Each number is 128 + 24 x the weight over its row's rms, rounded and kept within 0 to 255. Layers, rows and columns count from 0. Numbers have three digits each. The size before them is the row's rms in percent of the matrix's.

# layer 3 MLP down (transposed), 384x96, rms 0.185, rows 153-358, columns 0-31
080:125143138068079122134142143156132147100136104115095140150115160154154093119166167108126147155119
134:099097154145092100068157117134178120116125144128136159143101114100125103124104111128124145104142
090:122155152098072135089101123107114117108116144121110134101098103089139168133125165135111139125111
121:134169107145125105152103124158154143115152111121157155120160113140116118151129119146089140132127
108:108107115129123108178126160145074101140105129131128153144119140111143086118172152115157122098150
104:147113148190136100148100152123113147124102152103159130111086172123083138130147116151136108147099
087:152130131144151145114121088169149106149097129149128108138118095121111159114125106151131149097150
114:132159135146099091093108133142175103144108133108103137134132132130159138133135159118124089147126
111:150138143122172112143088137119114099111117093134147136148174168119147127153185089145120142146152
107:149169122135105140118116119115107116110148149136137155126120122088135132113125115065112157112085
103:146126142116131119167100167142122126125141114137089144141125118172137165093095121094162125093151
105:169125125157166065109117120098114112148137121154126152132098136097129149108142102114142144155138
092:108173145149118163116142130119118156104107119175104064125130152100111109100143137110100128140149
108:102089118127126146132122081114124117120105133080164143169129085121107136150135169093146125104124
093:156159109100143126145097095145120152179083098116103093109147120119106151087080128158092158123121
095:106124124113112135166103129123149128165169181100121141118123125121102162125103140140111150116183
096:106133142145144095156099124175166102116170119110122140124122100147122114159108140106122156103082
129:144100098132105116145144138131129153115151154110082191121108129109112132118088133104101141146100
099:099144153147191117102140088110108139117160147115129137151090111096097126117112169111144124123124
104:139130107134126138091132123120148138137133135137166147127125077168129111061079149180138149141148
107:134162098150177117104159105159111146149129136125094135147130135104132135118128126134130140125166
109:151162126120163091163127147099045146113152149134111127122113120131128148125125094097135176148134
097:138128105113097136179150142134158128144101143147097107120122152158117145161151148093127159114118
099:144109101109141128156151158123164153120117155122108123098142079101134151151135118094132137122127
106:137100113135178165149177115141128176123114141117153106149111114120127142081137072118142139154125
093:157150130093139133158112144163141129131159165139130131168139102102106151089151100084109105108124
096:122117104132148116140151143184135136116127156120082117154113091110151210103102083135144134143140
112:099120104115178137147119075154102130185087106121108077125114157123126123131162107143135115139115
093:108170134098134088120134139140157111136153140143125144117086123141105147084112081133100146105129
085:128091111103163152072132068136107128146114071158108103093123092139120127122140113131131121139139
103:144110138116146104144097153156152129160098099127087068157111114079123121112156125118151132112139
098:142121132094108110122092129123178117146133074098140124142155102136133119136159131133136119144156
129:109157113107098115152079155139167133130112156104108143171115081139127099094154159099157133138137
128:150142085118134119153103131122079119173140123066105078124104138109123114094143096093120136152170
106:117113147109116110121136111136111167147112156162149089082131144168129202130095129174142144094102
096:113117139157126118103159114135171122117120134111133138154091167106108107123151144127143129130119
102:149120175127148140116140124202141147101111132139146106180115129134164140152122126132147112131128
096:133135126112158102128175139152131090113180147126124129149100115095145110118111142135120137154138
124:146154097123170153134121105131076142156145177121140127134127107106109160171123127102143169139112
095:102135142104151118105151091137092094178117135108119087185147124144136137138141116121137148116115
095:107152083142105132106102088157117107148133115082137108143144123100111082122068132148106127157099
119:124100121138132155134146135105100117136140061116153104121153145174115105116162140149154128142137
089:122130127144149170128155081172145131174109107162135103139122132107093153077110120143101149159142
093:128117150115144113130159117127141173139171129143130110089109142131112124089109133148123170090122
108:099126164136148160146170085117094126116169112131090140153095155155095072129122146073125150144096
096:146150116102132137120101150106121163100104117108158135116182134126148126175162103112146119159125
100:144098154133121142145150110127136113107143086090163137121187153129181148120150162206152125107129
136:099157131147123120127129113111155116088119165160141114136106100098103156058073129096130125139111
089:120078125087136127138116107074110138089121120107088120137117183128161098127096070089113142154131
113:086158111107123124119123120138082133129105162100120125134087156085160139110111093088104150123123
121:122124143130092112155164117162110142138121145119120151150128124135121094091114145098121147129095
114:139172139113121121186119162107142148141130146130114138114108137092127151115089114132114113155134
098:150147130138105135151117153115131116137128135104132155080087108150117130094136194114115149143095
109:164136124124151112108140074086170120116133131162154144114133122170164172170100116132101133104151
093:151132110130123148108127097143090144131156111095095115145113129116162104125100091100134096162145
153:157179135116147120130128137168151131127165128130108113143104102136150129088132109106154157117146
098:165141136121120142158144111131150145095127162118098158134103125127129086106110118109085120111143
091:124133127086138105106158078107134133116118103132112094110135108137145110161096065124143097115163
126:124123123085159163070144109140100105107122152145138103110092139144149151158146101171136126102134
099:171135164134103151139114124169129158132175144144165091144141141147108124105134126128163123089131
096:142083137119120150110119140142168149143152177111112143111157148192150111154159148136156119106105
081:164145166115098156134139152103138111109151089205113171148133111135143160134149164140119173117120
113:167127107111127142131100161136147131136144165152136146118128161085160101146135119092097154156156
109:154140122113084120142111115139097154152118103123116177140109096138170139155090100135133127092139
090:127142151122129115132131131080131116060135139091110125140133124134167110158121141105144145133140
113:135134079145172099143129140092154149163161107114140116144089091111136133143119131142180113096136
097:107150180149121102107128103137110136144118122130135125192132159122118103138171147156153136134121
090:132149083101126153168108132096119144117152147134139142105134101150155145152100139088128132111080
105:131141114139137120106152125141150104136131138145088116121129143135135161149073138125128125107146
103:145161167137127118165092102166118133142118123149100113171153125130115139139155138125104142113141
095:162181147094110114101148056135114146109171095156112138143113099095116124143107134122151120152127
107:131151148150129142101141110142109127114115142096124089133141137090126129104154135162136132125111
092:136113117127087125104108121126130131092139148104133157075138133115140142161110122125150115129139
105:138130112091117146198098138104141133104174119106141146168131111105107129124128120110151150134164
096:141148106147153170106127161143110131128133119100125117167170158118115118158124107145155103125117
135:148140153128085104163149166130122119133114138101105163115125129138142129118144169106095144082136
091:115151116125153155142150113129122081130083107140142095132093135097102146136106138143103138149112
111:113129076144120124145126167137146125141099158118137090126145124118112157137137141164173095127132
101:074169161145141156085154134100098179157136134119127143121098117166107140083129142163165112108095
084:125142133129151095120168148143137144145087136167100092104153115148130085128130126132154148126086
103:126147163134108148153159113132140168170130093103096113155107088135141090112133102141168130145162
107:093098129147130139146110112116143138144106128107116186147161099156108137136151157152151151088147
087:123152102139151146112143102188096110157094137132098107152125076103069114094122099092118160132141
086:109116115123136100189135120146128148136118105148151130140098140103137130184179131120121090118141
095:171127136144140148125165138115084125141118153127127149100103120162107088123132150150122144141122
117:107120137129115137093126138116100113115151092127121087105127146154149181096112135121132133123165
125:159059149130142144108137162126090108155117126134146153137110158147122150125156174144109085109150
115:102167093102094117135122125111138150126122168119094111137131108158126137133122145095168129083121
098:142154129116171130109109114167167166156108109118143133101134100093129114148135074116111101110125
087:086121090144154105134127114172163132159107110105116108094147128108133145094106129135126117141122
092:149128112136121132134122130134138126086125121127127154131111102126114139163155103156153129164089
100:119134131138171138129142077097090137129123169151133095140145158150062133115158088162137102114132
095:136122128114135123142142105129138111085132160111150131146153109127129124132163094108128139178099
115:130127140128110128149085114121123133119104103140129117125156056143177107128111136128108164116109
096:159186121138172131148134139119097108113126137142148115100073142103109154157126103093132139141123
080:097154168159123087145151111118133125085115172118120127148144122119117141140114134158097121119159
111:086121106146131127108105148113148152188112097170116160156157094126138155145096141151126133129110
096:170114135171128119132143116116138103143138115114153112100101097163124154132120099092139130165157
100:120116093067113139109150143176158132130131109080126097121152137121185091124101119159159071147138
080:139145111139139107126172102154159150138110066116086168149128128087118121156081088102097129129164
104:151137101090142132128132092164151170118138137146108091196156142101130088116146111098192106130153
109:155127125162163160143140128174132120181103082146128172152085140171104119096104130122108155124151
096:145125111118134090097134079077123119139153104135123141162160121130113121149184139154127152116131
095:121130102146101161139153157119169105127147148137170129097117147075171090125135121144150123164100
096:134143108121168093142147150116124111140129150109158120143147125155177133133113079106100106098145
091:116171093156154122100134129124129136155094091176104125128140107177094100151176155090092126141105
092:132115098101118136087159121135132143138151144131088145143133184152174153103127125139113106154124
081:130137141115112171089105120128127101149138116140161158151128140140122141142126095145136100154122
101:143107163142113166136109159071105112130076121141151116144162151113152105192158153137114125116134
105:136143088147137122075118136162159120121110125128116112127090134110121133148104082127137112128135
112:136147168114127104151158140124147136092101128148156119105141095115136131132130144129137118159120
109:109102117131155120118105139108145133114137140134155161121106088133128110059128141087154133108142
088:135144099097137127105131125160120128109127129111131108129117129142184179130142103118084142113134
089:160140152121087120145128188119132113103114111121142136117115152128181128119152150117125083121133
086:134137143110098109090120146121121138133095112132161144142143140105154146123101114139170151151078
101:158146143164098171163145118153135141094143076177136146120121126148118117153091076140109145161154
086:192139121157114138121130105105144160126107134135099115138179092116099145092103114162154066122180
095:158107134082152137103126068134129153136102110122101115173178146079085142136151110155112128141134
099:151135147132105154164081120122126116124101146108159155166151064105170133140098116105136121103149
095:112116171129143122146148140108119175130104121121128158117087148156126153130138107132068158161155
101:110112135140148075145071098154138166181121115124105085146160112117124108102107170112155129121123
072:131160125123111160151092105157151104163154139152112149127158130110146108123129154121137128089139
103:146135147109124149107098103100109178152144187182115113131084125142135167099119118133143096125124
112:159150092105159154148147155108087130102179100114134134121119120091141119112120103085189122197113
104:112128115088138113134136118116122109122125113144190098123135129152106102142131111139121117131102
107:127132130111162142120117123101104146086147109109155114149132107127116157182108089186107110078129
112:088141141148141154155118100118110140182160127101167138145146136128105159096132151114175135149120
095:114190164142130115155119102137163161123166108151130127117096118102137180118113127136181121140131
114:138117145124111138078101094108108171134100106141137144135119150134124148107126177163135111153121
091:144080130126133085162113140130110097097141131104142154174165132141110106151160138120122095127134
102:140119157142152149067106114155122164152102169130071118160148146137108124113152101147118145080122
080:124111136149129137187119089127126110140171094113202161101142158184151122152159127135113122149140
091:147070127137166117138115144139180120129108131143092145144189135179123122148152125128134109144128
102:139102127198128155111163156111153107151126139111128144156112149123098166126121150133095116116152
093:151140108096166154126135108147164111100161132135080099161116114104141097090100110049171125148069
085:091135122109106132145134173118124152112122112137158125061141140130147119135122151164098119134139
107:104097116133152107114117114143122145138114109128201130119125145138141147136129133128133110101092
089:080132118143135131096106138119090129155073127110151086100152095124103084139091143136117135123139
101:148091166117100136135114147166117108145112126125137101149155147134152130073144151158122099178139
092:102155131154141115158126106077159119133137149126121129117104131110144187154171126113050100120153
109:144127121126136175153163146099147133125119118082127136115111145162172095126148084118152146149141
111:101167104164133146106108074205109170133151097125142147137128092126095116152165077127137131151142
080:129101135115124108135167120125123131168111112161111136105144128127145131143106141107148146110154
083:092128126151139140107128121151154098095183146156099137113115145162116114120138113155162108121138
115:112082117149144155094140124130145167130102123143135120166100154082130120107128138137126124111145
104:142095168130168156101125084122134141134102156152110091180151129162132130110141133183160106122137
119:155109151173153103116074153185152171150137096140096121149182135133099172161172137102119139129161
104:140123130149118130167154110089135110103105125123131091124145102140145129135118103127124091126107
087:100135128130101165131147178114115155133126113116157105077142140180122137134153083163135106135146
103:114145138172114119112123142120129137135109169115118117110182179119127130139167107168119121087118
107:143109167136177165093139116175119126142119149112077089135146164113111137140144135183160149120158
095:141086119117116099146111193108143097120153098128131132128122130113121101114177167104122148152156
082:152118115132122070089160174158124142169090158110073140081129144159122109107109114117104143110131
112:108131170142116103100135130109153099140116132127113088119140133148163131154151128126140115090153
089:156157103090089160123153139173127103124157121149092145148122126140121109122127135087116138149114
110:146105137109123131137139147085137106135125172127088120138143160090140129179134106134144129164153
094:127118134118120104155119109138112126135121103120120133155143145111154137137114121124154089128084
133:126102067102104145084104148170121112152147131087113125112126135138140125117154087104150124147126
086:132118120117137146166124167115104136127077141108104088084145135104144182158140146121113093082123
084:112120145136109077186105160123120124121088160126137181119095119108110179099132135129137127096095
100:087123106113092180143116133145111094147137152154165128126166116110154126150099104113127113161105
093:077135101080103146127117117124156170056112128147090116115124127103171106101089127120116159114099
091:105142124086117109157117115147140153109141151102129156141101154094148146132078146110160156102086
083:148121134117144101167121123126105157082150146138128160129114136150135096109142144142129134117119
101:135125125121101176102155149149162134152196106090065157143137137160140088160152135118114151151141
108:137145113143132106084158096133151105122146120134132115153133132138099162153113144112090126107113
105:143130116126153120083148118123170118168147095096128108117094138151101086107150137120163103139138
097:123163099123139125126173084136102142134139153102135126128152125184112141121100146125084140093165
115:128134145105145121196115125132105131129081135151145138155165128128124117149151159141183097130088
119:124176131121128095126120092123108124166168100155118125146121141098167124140132136126121119115147
087:121110126122112165065131154142129160139113147102134158140108123115110173108148149136106166115122
094:092114154141110133129121094128134153145118115110107119175170115108101130138143150081122109113121
082:117115091088127104136167147139126169149142120130114117133113129156134150136112122170098089115153
100:102150112088134143122147114140096144136113074151112104138109100119131087077088102133199121137075
103:123129151146141139111116064128129146166109157102129078151145138097124155139114145143118125130129
107:125133139129092166123166156076148120096164131143115116109161124130124142082107120117105137138131
102:121109114132116148159110171118138129097115107146121116139141092087117101111094156132129165155141
104:137160132167153100154104149126144139155086149137142147102119118158097116141160120114130128135108
116:109119139157122120130133115142098095132116117129120163135120114199124104120165182143173108123099
093:138139130154113115157118148121110110137182101107118148111147123097096133120129130075097141178130
085:137150103127111097095150132132090103133162130110139146080099135133093164141137157103128168132128
096:130093148118100136176147141142125119115114136154111119098126140126098136110103118158111125106123
116:126134119143144124138101102106151135132127125114088125148111138089154112178121105122146113176165
099:147069136121137126131129137104142099110160120158090172176144106157145113096127108096091114110153
113:105144147123104145135121115134124124130138090140140167133152102116086150142163188150141100119096
081:128149109102106107123139179139120106172144124112163082140116132118186165168151150126084100113143
092:096074104151045127106108121099134097104121124119110129160114150112138153148141123136124115108141
120:105094144173148154163147150122132102137077081102134126158115099161145080185179132163150091107120
091:091122173124100093117116163139123126121076126166163134106161123151156116084122167142117128145122
097:131105134121143108151117106136160132117106122124135154115156099063092106148118102155077154098114
097:124127146150139163104158104106105092077165101127103174120115068155126160157077128117111113130106
109:191133102106134099080157155116159115171120124114121112122146139178120122137153104113098124119115
117:127124103148104111158120147122134121170131145141117122100087142088152210109116108124119142131142
077:075106084177124101162128107145164120104085134166122107073124086129125116142127126119098115138122
076:158149090137139132146169133149074150160124112166124123121126128141093095096084130124139122131109
089:160096132147131110143102139188135128134110142140152125147135166100121103109097164133078140120109
094:128135129128115140131138132145099134144120091130130133141151130113124175114130128181136098117153
083:069162097164116095094115100129120135108111114151136142120119079101151095144119113093164110134152
087:132155099157114123136151125148110166153105176183134124146143114117088136118100152180123135132164
093:141123088153145142125135120165094101131149114103173169102159087135153131156132146095106099130128
096:155113099146101158121163109114101130120147141152100131088107181171131184162120169157101159110085
116:143170176120129123085115108138063127114151143113148140084112122154156162157133158147081133115124
097:076125135135139090157142072128169133090108133180145152143139116123112135134146098163088120138142
092:137172123118167139098165081129146154117167135177151134152106116153121144092121132128140152086108
082:119144149146139157084163147105131110074119075097156126088103081131106123153103124132116125102120
112:152118174150108121127127080129129118141081124163162095117127138145101182164143134108107123102139
# layer 3 MLP up, 384x96, rms 0.204, rows 154-358, columns 0-31
128:147119109144132124160130155124133127132118139112169112080104106117113098152139099094110124106133
091:122133141092150138127172106135091122147140091154109163159158170110145100126125177143109194146141
122:137087133100119134118132154165136136117127118159153112120094125142173106137125100105141121146160
115:122112122122166133147113124143177139161107141121132141121121093121130100148105119130135110105103
094:140131093124112116108151134111154080164142155108143079159161088156137120127151135118148124138138
092:153133163110105141140102149068104109137121152161132131123153133171164129137132090116157125136113
108:152096126089134160187078109117121102132125098092147104096132111100147118105125147149128147122121
109:125063144101129150126174149139112102120092140113174114129133116154155162187151104123142108134164
115:178114113139148104123114120138127139152101075108148074136183138143168149153146119156101111145087
087:101104080146136130131103107183109126131128087077120124102129080179089146157133109170094154148116
102:167159131155140137101095113136123194176114129124126097115118118133125125086132114107147105140120
088:115131141138089106121158134120135119150130133147176166121150112121128128174130141096122102094145
091:152138130121116109126130157121130164130128144153146127128149113176151085107146122143107109100140
098:110125155145079150104132137125103128158153136118143113151117137144105134136167139134110123133151
097:122123145100161103135112127124128158103131146138152167110151122101131164091136114143132139108122
101:102145093138079117165090165123133167133133105137143140159129127128112130114135190092125124121111
103:124131188140156134127116119156110079148123138120161101162153146142121112151166116139132144105128
103:118128156141165163138131115127112137147103153172102121154159157118158130077125139132155156134127
095:166159122131128141156152133114081079116155146137131145129119106125112170160118124091101102120110
108:146118128176131095134173134124117151109128109103157146116121132152122141129141145163127118118120
116:148136125127170143095138093118122182120102135146178106102135110078131138110121126115129140131124
096:107102149139107151165118174176133112149124098126148124128134151164119114103118103093126116171121
093:159154135116127114104111160146134163134092125114110134081118118137119123098119158132168122155100
113:125118132107149112105151124123160121115103130154162096084131108131117104157127160158117127146131
095:130115125121173143137173154106158092116121101128116125139129147124171106119117133133117141145103
088:129125157136144119118132202087129120134183127116141160131142151125143150112126132096155116118095
111:128139144100125118124138153101150143104153137139128109153155137156151146165105113104110147077125
094:106110103131141162136120103130129118112155101117154114172133115119165152123063114142118132170179
077:091147114089119088116103145140117110116137120134133113118135095169155122136121151130137120160119
104:116128139149105099142143101138108149159122110114158162133128112155088143109134140099065142145170
110:151124099089120124119111164097111078091110128144139103120120117120156112139092125129123107113085
117:145161166148090130082123176140121090149160150099095077097125126127136125136115131111154140138083
138:147155146145139076159128149121130108168148147106093151134111128191080125119157101090142133108110
124:122167144095160124087121126084157100129126116113103135155140125129118125142153119114111162109131
086:142134142126167129117137136099139128159164214156120150136134099121105108117133123118103147119136
100:099100123120128103161123105081136129158164119147156163066151090140086087089121120113118095105134
098:109105126134145089141118158148155144099133191141147143113130151199090088123115104095145138140091
118:106096145115129122150154158150172131162183150136130183113116165168084108119116147137132142099147
099:129133119146128100099092115112183134136141128124150152161129142123128099112111110140110100170133
089:183093157143164117151191154095118109139144121120110126131119138134111155146144128117123119094121
123:132111154138160167129111084145183128158120095115168194118144093158088100128106118156147096126116
092:156119134150118090130089151106104143106113140105123121114119140164141112151168138171151129114153
090:081093129129106166157136095197142151125141148146116137137135166118126129126095126104082129125145
106:155090070139119112153112148128128135125124128142117165115144120139153150134091081167126129147142
113:131131165117144121106140138119138088128115117103163114117097114117093124172143094127126119124139
093:109131132137080128122135142140120161135122152127123125129121121101137151135140154132094126162102
150:076146122125118112142107133166168120113114121082145095160133091088148093107098104142119134119154
087:127143144173148143140135122161155115117137151110109146142137083170133070102137175095126153116146
121:089102131136121131120125112118133103099067123121143091142159139140131180130175147124105097151138
095:178105143113129155121090173134126135123098162154151148115126117151136154136132114129159159140145
131:119124090086117153162121167118179110110155109083171125143182093126143121113117154124103103064115
097:149159148111163144072120131126115068101088122136136116124137089145096127143133097116118113124148
112:115151102149119122122095137096137144112165099111138137134132084103151145076073141093116105128117
104:130139154125168153138167152118164089109094135162169135152144114102114147129129137127102150129087
136:126133109107130155173123102165168126163124129117144156162117094128103145072117145148098169126148
119:133100130128162110120129132111147103135159117088150138134115121159149157092169150141137124155148
087:179133136182152089118134138128126125138097169128159133124131144124118116104109133113103147127118
107:120157086186148110178113159152125140128158108088129167115142137105094117098124141113110130148094
089:117140128126164101084125140182113153113117161099133126133145118102148126108102142140141138157131
081:148083128120148120098120145171125130149137132103139130136144114131125071120125104145139152164137
078:130168109183127100112082177176093155132110136110102121121089094104127120145120088114093126134115
110:176133134112091120112120161119102097080148107084151095113122157144154154153135109119099122126140
099:129124135150138152169117088136131161137128138094115155114126083147075157106149165101149171135122
091:152121163118130115128130093098115136133107119130175159151149075116110151147161144124097148128114
124:131116105106146126137148169161134139109142156107192131162085138123104120146143117114153163096113
097:100142105155111123169177177147107142117132107095125166145134131119127107094072147117094117156146
096:124077141108137143098121122089127096116132122153131125174130081139147108146172148170112095125110
116:112150140140154141160109135056107123146202132083160130144146113164136169167154142101149094138099
115:110125114181125062121127130097139104126146140104155130117105156133130152110101147161073151153101
101:134118094089158180142130155131164116099112126155148127152118081122160091112140122127128095113135
109:152098117118084107099082125126165141133120109133163156110118149171135145124118105158123133104149
099:109133148104114121127115141167159139106127177125154184103144122102155114111114126137113144173131
107:131134172114126169108140120149170153106152156144128179153142135112111127150152106152095151110110
099:132138139133137102111142134106174082114093149149135136140135125155098166140097124145110142113124
129:124122095126168176115123120147135140110137110147158128123093113120102135135099104151123136164112
096:143120132144070137152130131166084151095152137115113121156124139156104138166049111138154119119163
095:174124138123122170114147128185101143135093139133123100141121130156110097157169070140129112137115
098:122077128142101105152139147147092128138130135111163075125153127083181087154126145160131120145105
078:121117093085143118145144165153124129136151139123086118132150147127159140188142094118112110115125
105:140105161112113150116097107086103071192118148147173148134086108135105127156117141112138130153166
110:130097114082155172140147111149145147104131138143187142127121160132133125093172100118135114132122
089:108101113141169132152130096151134155128102137144133149112108141122104132107125120132137171159087
086:187068154134113155064153155127144107144114130093123118115117124124088149119088121160136148171127
089:094101166174125113149090156132107159138134121140115116171192125122111104147111131109128126139128
105:092127132103134145115143141153130112141119131083135131078104122127124129160173143165098166093097
105:161118113077110118106147098119158120151147150081146075139133128141139088118117131175162137160100
116:142097142100177162143079110154137140142148134107123131094134131100165109077147170120123145156132
093:134093174135105172142116122126150165149120117098141150148103144153141092145106151136164163102123
085:137126115112107116113124177125117120119120151151172146174097134162116129113119115138094115135133
094:121133122147162103161129153181124191124118127095150136128133148137139115087071146146109130135133
097:124135139114136141160128148163096144110148109118142177122126185124105095090176124112123141138152
095:086144122176082116116122091110170144127136104134128151184121127109128134124122159132102124118129
095:118088166091122167138124144129130139107158146175187137164112177117136148097136137155127108119114
104:133089110122169148106118107113120164111170115156175126120143117084099099108099113133139095147129
086:115158132117161140158125132162150140157168104141103193090091149102131101138096128116124117153131
120:098156117207132129107124131170164110142109097093147102093148118067122137135118133100109133113117
086:106125119108130116167111179118158131140091139143147156174132146127135103106107121092147120125075
091:121092144117110141155096106176121119119065105113106087094105110129133132125121157161127156130124
088:127106088125131165146154130097165119161104121122114106074120119075123139141148126102142176170096
115:130152131128154165182133141124166107134122153137114129154117135103105123126115094116138158103101
107:137145114157120123152143164117136099036150098101155134096134143142131144161126114148102129163167
102:127098076108170141131134180153117063096070156121119124092097123130116146123103128110091137172164
098:134101138125130119133171152096144114109134127071139134145159138115132140102095143094159130112140
091:183130151160126140107109147125133122094145144116120169153067150122106123100122120185138113152125
099:110107119144119092114119115116134126162109094119121110171123116136144101119101175097079123131104
098:141102126151107134151108109101151149175156146106124142147068120134130139113102113118092124177114
060:151142147129141081128132120139092150107095138125128125125147168146105130160138074155105163134123
103:150109125128139132161137167156113091166154113128130066115113097120116119129155093120176123154122
102:129090128107138149129186093094157122163130121142135130190119105143148136150134122148160166140133
109:126100121113147115121097136096147140174085114095156129154140103129155133172132119165135095123157
098:115156142099146138121163142153134118095134131147111145119088119127115135137148120139073158103103
091:145154136175162107123085149127145125084119161150118101118128108123185131160080097141146119107131
079:131116125131178109153110156151150108093137144125143163106141134120152127130110121109074163087101
085:138161176161082111092131113115119164128167096159188161151127159137132172139119112100131144127107
098:144151102099146112123146164121072117132105128097143126110104118125111143131136133127169137128095
085:150157139107142140149131146157135118083177151120178160137136126068129115180101150104130094129139
095:126135114099171131148132135148120126083155127175095111179104124112168111087132093132159115109121
080:100098183137128146159127150142125145176178125117136107120170148155075125100142119100156114156080
094:126154095098169106149124141134137090154117139133081109123131071135147115098143164108138128164131
112:150127137108144159149143149145131119145143109135147156173137158118127112088090146146089174130129
080:155131130103118131118164128101069106103129086120114139117107146152121156074102182118114157121100
112:131123115131122105146152152133098095105115100146116124128181147136107113168153087106095119149125
111:115138110114102088105104142149128140143100124072131109119147138165146114131148143132119160115116
100:124105130133180149119123111160184134137135118121130185112144102075104105120072100121147139157089
106:134102117133087125140135095145148164146132140157137152132131162133135134107133120088104133172142
102:170112102096141093092117169139126135132098133105156112142104070138157119175121075145146118157148
089:116120108129107110143161164083129117132099161105135137137192118143122112176123125105100123109065
114:129104141116143137137148124137148084175139143099106141097128101107086130124104101108139134095121
085:119111123112117098138098145143087165136139095118158108110151177155139142128110087141124129150104
107:121109125156153113094128118148117138113141157098134100098091120133104160086162136140174089134110
073:122122145112106159101156139122116104117134128138082137158089096138147167104112107135138164168150
084:123125184133127132133143132136120150097153114120136102167131138073152114095101110146135098109127
095:107110143079158161102156117111102133102154178146127142109088122148114137127120149140124113135102
097:136138148116120138125122093114110102151151116133137142137119122164114148153196141144109138148133
088:150099109101131118136133145097128154126104134146116128181156099106157141093163107120126077146128
107:102114154102139086128157158146124150140119121109144106102128141099128103161152146139101106124149
093:113125119147113102120101114130100160134119145130099100117107100173169078139132101150153098158137
106:136115147149169136137110134160152100165154161172163151122130144125118091132121091082151116088150
106:104126123153103143121095136124151164138086163130125096154114092130149128174116108142069059117110
103:101105150152129089168128144124121157076153122123167142101167135159151176085148130161122084125111
104:147087118098103135107104110139151160092141103149160128110125118105111093138119157124126162154128
085:107151122123092134147138166120110134095127103150165115092117156070128094146120140107099135141116
085:061129120166145128169101125180118164141148159109133116088119113138141172104082137143123113137109
127:118118163127149091145134154135096143153144133123152126142142135114100104134139119161139139140138
114:127131139125116125151134141144143111121091126130130111104130118205144141168156117182134124115107
104:123093126065131179155140124124127181107109158155143133156122148135141082097141145125123153055137
114:103125128164118112134153122150152117099107132132129116140121110097109105165121111180125096127158
096:046146125143188134127118169122161138113107144095100136140135093131157132100111110100144114097120
112:154095130081173161113139132141129156087121143139123134120135135158112092122148135143117184123137
112:132116116109137129110131108145131156123117144110167112076099117129132106135150110071117140126117
095:112154069141157163163133152074124123119143153118159139162114123123116109149142115116094120130092
078:124111134121139173168159094143133102092088141138161115172127112141124149185141115067149164127109
105:138149130128117079118124132180118142146156157070136155137119142110142147091105125138122129115116
095:120107162158146131153080144111162142166146140111171148132158099143105127160168132156134081150152
102:133088108097105160122143148160141121106117137128123114143101127104122084135140090139110129131127
102:129112129119116121178122115129125132134085116133117110144147150145140122115106111134126124104113
142:130097152084145132088102168147126116119137154161103137128149150104172077112154142108184085173120
087:137114175173118165176118148182115161106094101163164107148118093122120138136132070099116122141091
104:174114161144099100142107119171072142146129177149151100071121121115112170111128121096125092151130
093:080157136148119108123116144144136139116157112122149164154086143085138116104110138094111123168104
113:196107111144163126077122125121126126171163142081154112131108111133140132173142117175122145161155
095:142152156111101129154139109172089131129125124134151123102157121138109135104105142141189125180098
089:147118092158130122113131132148077138142131148139129157080109141104076170142086105103159088164162
102:144155119120148162097137154115133112150132112126140122112089159154066088125141116147113149127077
119:102127156085139135136132133126160099140119156101127150155137103164104089086091108149140111084104
101:120155094151101130176150161137165106131118139121117174148138140171124142127170148124095124121140
090:104123136137152089103113149170144123112129159132109182151156108147140078115120147103131133145106
127:131113113120122192126118143109127137122102135126149121155141082130118133078137136183131157187134
099:144164096103118144123120113170137109114168129119132206143081148172103162085158165133118141117100
099:098127094171088143120095180125131161114124137114094165153145143143113117112150148093093092110105
091:129132104151059099139099115161088144131138062108153171145137153109088151125144133131099155158096
078:177106084139153104137182119129147125130073128155154106147104140093135152130135117125133138134128
095:118116122133110132150165118156131134127143129129154174122136112144103092093112160088112113105112
110:129108131107112102108098105155140111126136128097143118152093132117135081150185170130139082114149
096:175172153143131134124125106173102109132126122123154125116140136141082121098158110097128109135118
102:082141116146127127180139143128112146106096125136178148121112163118134146149152114103092120139146
096:129117146119102132142111153135106108119152167124082107132166150131132113110148156112153142131178
116:127145144098127169160123109135091114164114152134138133137141102178092166082135138156157113170164
093:185157133107149165117125150129107112108135143123144117126116119185100134145169086139120121108090
087:080152115116130137125107106183163156124143130138143148161149093089132126113104152076154139088160
095:144121101123113098060116107083150156157178121111118106129128124136141135132135101125132113131092
100:119133139097130103145099186128162099104126141127132140112106110164144123110163124124074153100144
100:102151085069110126109122149122146109077135145134088166112099149159112103146127142122125136111153
111:168106077092159159123140124137122097133095147132132158144108140106125159086127121118096098163162
067:117095144127133123139120133171112169100131131149169075121119154112139107142110114102113149070132
102:185106147124109133122091166105135097129155145161112166154113127184120131141129129142099139073116
117:124094162130152128076098090144172162158090151145167183124154119154113085114121164152106134120098
080:156132124141140115097118114135157159134134130121082093121102159155128153139130104146129133118149
090:122150114121152086118160147131105087156134134090084119127099159171095146132111132100167103142135
101:127136117110129135109103133164160159128146140165128152125148177113142106112104164142100128110154
106:122158111157128109093137144141124145183105086092134156116145144114097145125155078092127143139106
126:111117128085148129152116148099147095102169114105174169116113121112105109081139160133137099148109
084:141137166090097141146122126105160127169114121124172151138084131085110104107132119120122145154118
095:094126168126092124096117126151147138140123182120150145106093114140113150107150160136103118097132
093:151112173075103148125086120130102139144126129128136134121130146149166127119125097127178169133128
089:170132094128154140173135138082097129140124168152098121102080112128081133134138146085133104154122
083:113113149127103118115110122125139114111111119095154107144120128091158157135155120128075165110122
092:110152179131154113147097141134144147163113102107151113150127089143119142058116153122142148142090
085:094101150092083132131149129154143113133144138167157084094143105122136118119152081139104114145114
109:087120132145143116097127134083165146107107156143134136147113100095137054134094105113154135115106
109:140108113116122102178118123134140140122107090157110131171143126123149141111118140101123134142162
098:125165143197108144141115161145130158122101139114154125056114116156135151123135159124119119146133
087:085127156144179116127118161129151111115162163152146169128151091155107118134123108131121108166121
078:179123172114094154121155137117122085140127119120126126098086123172080128129136097120129096139134
112:140154143129123164128149135083137097099104106139129146164105104110169132134125142089127154112165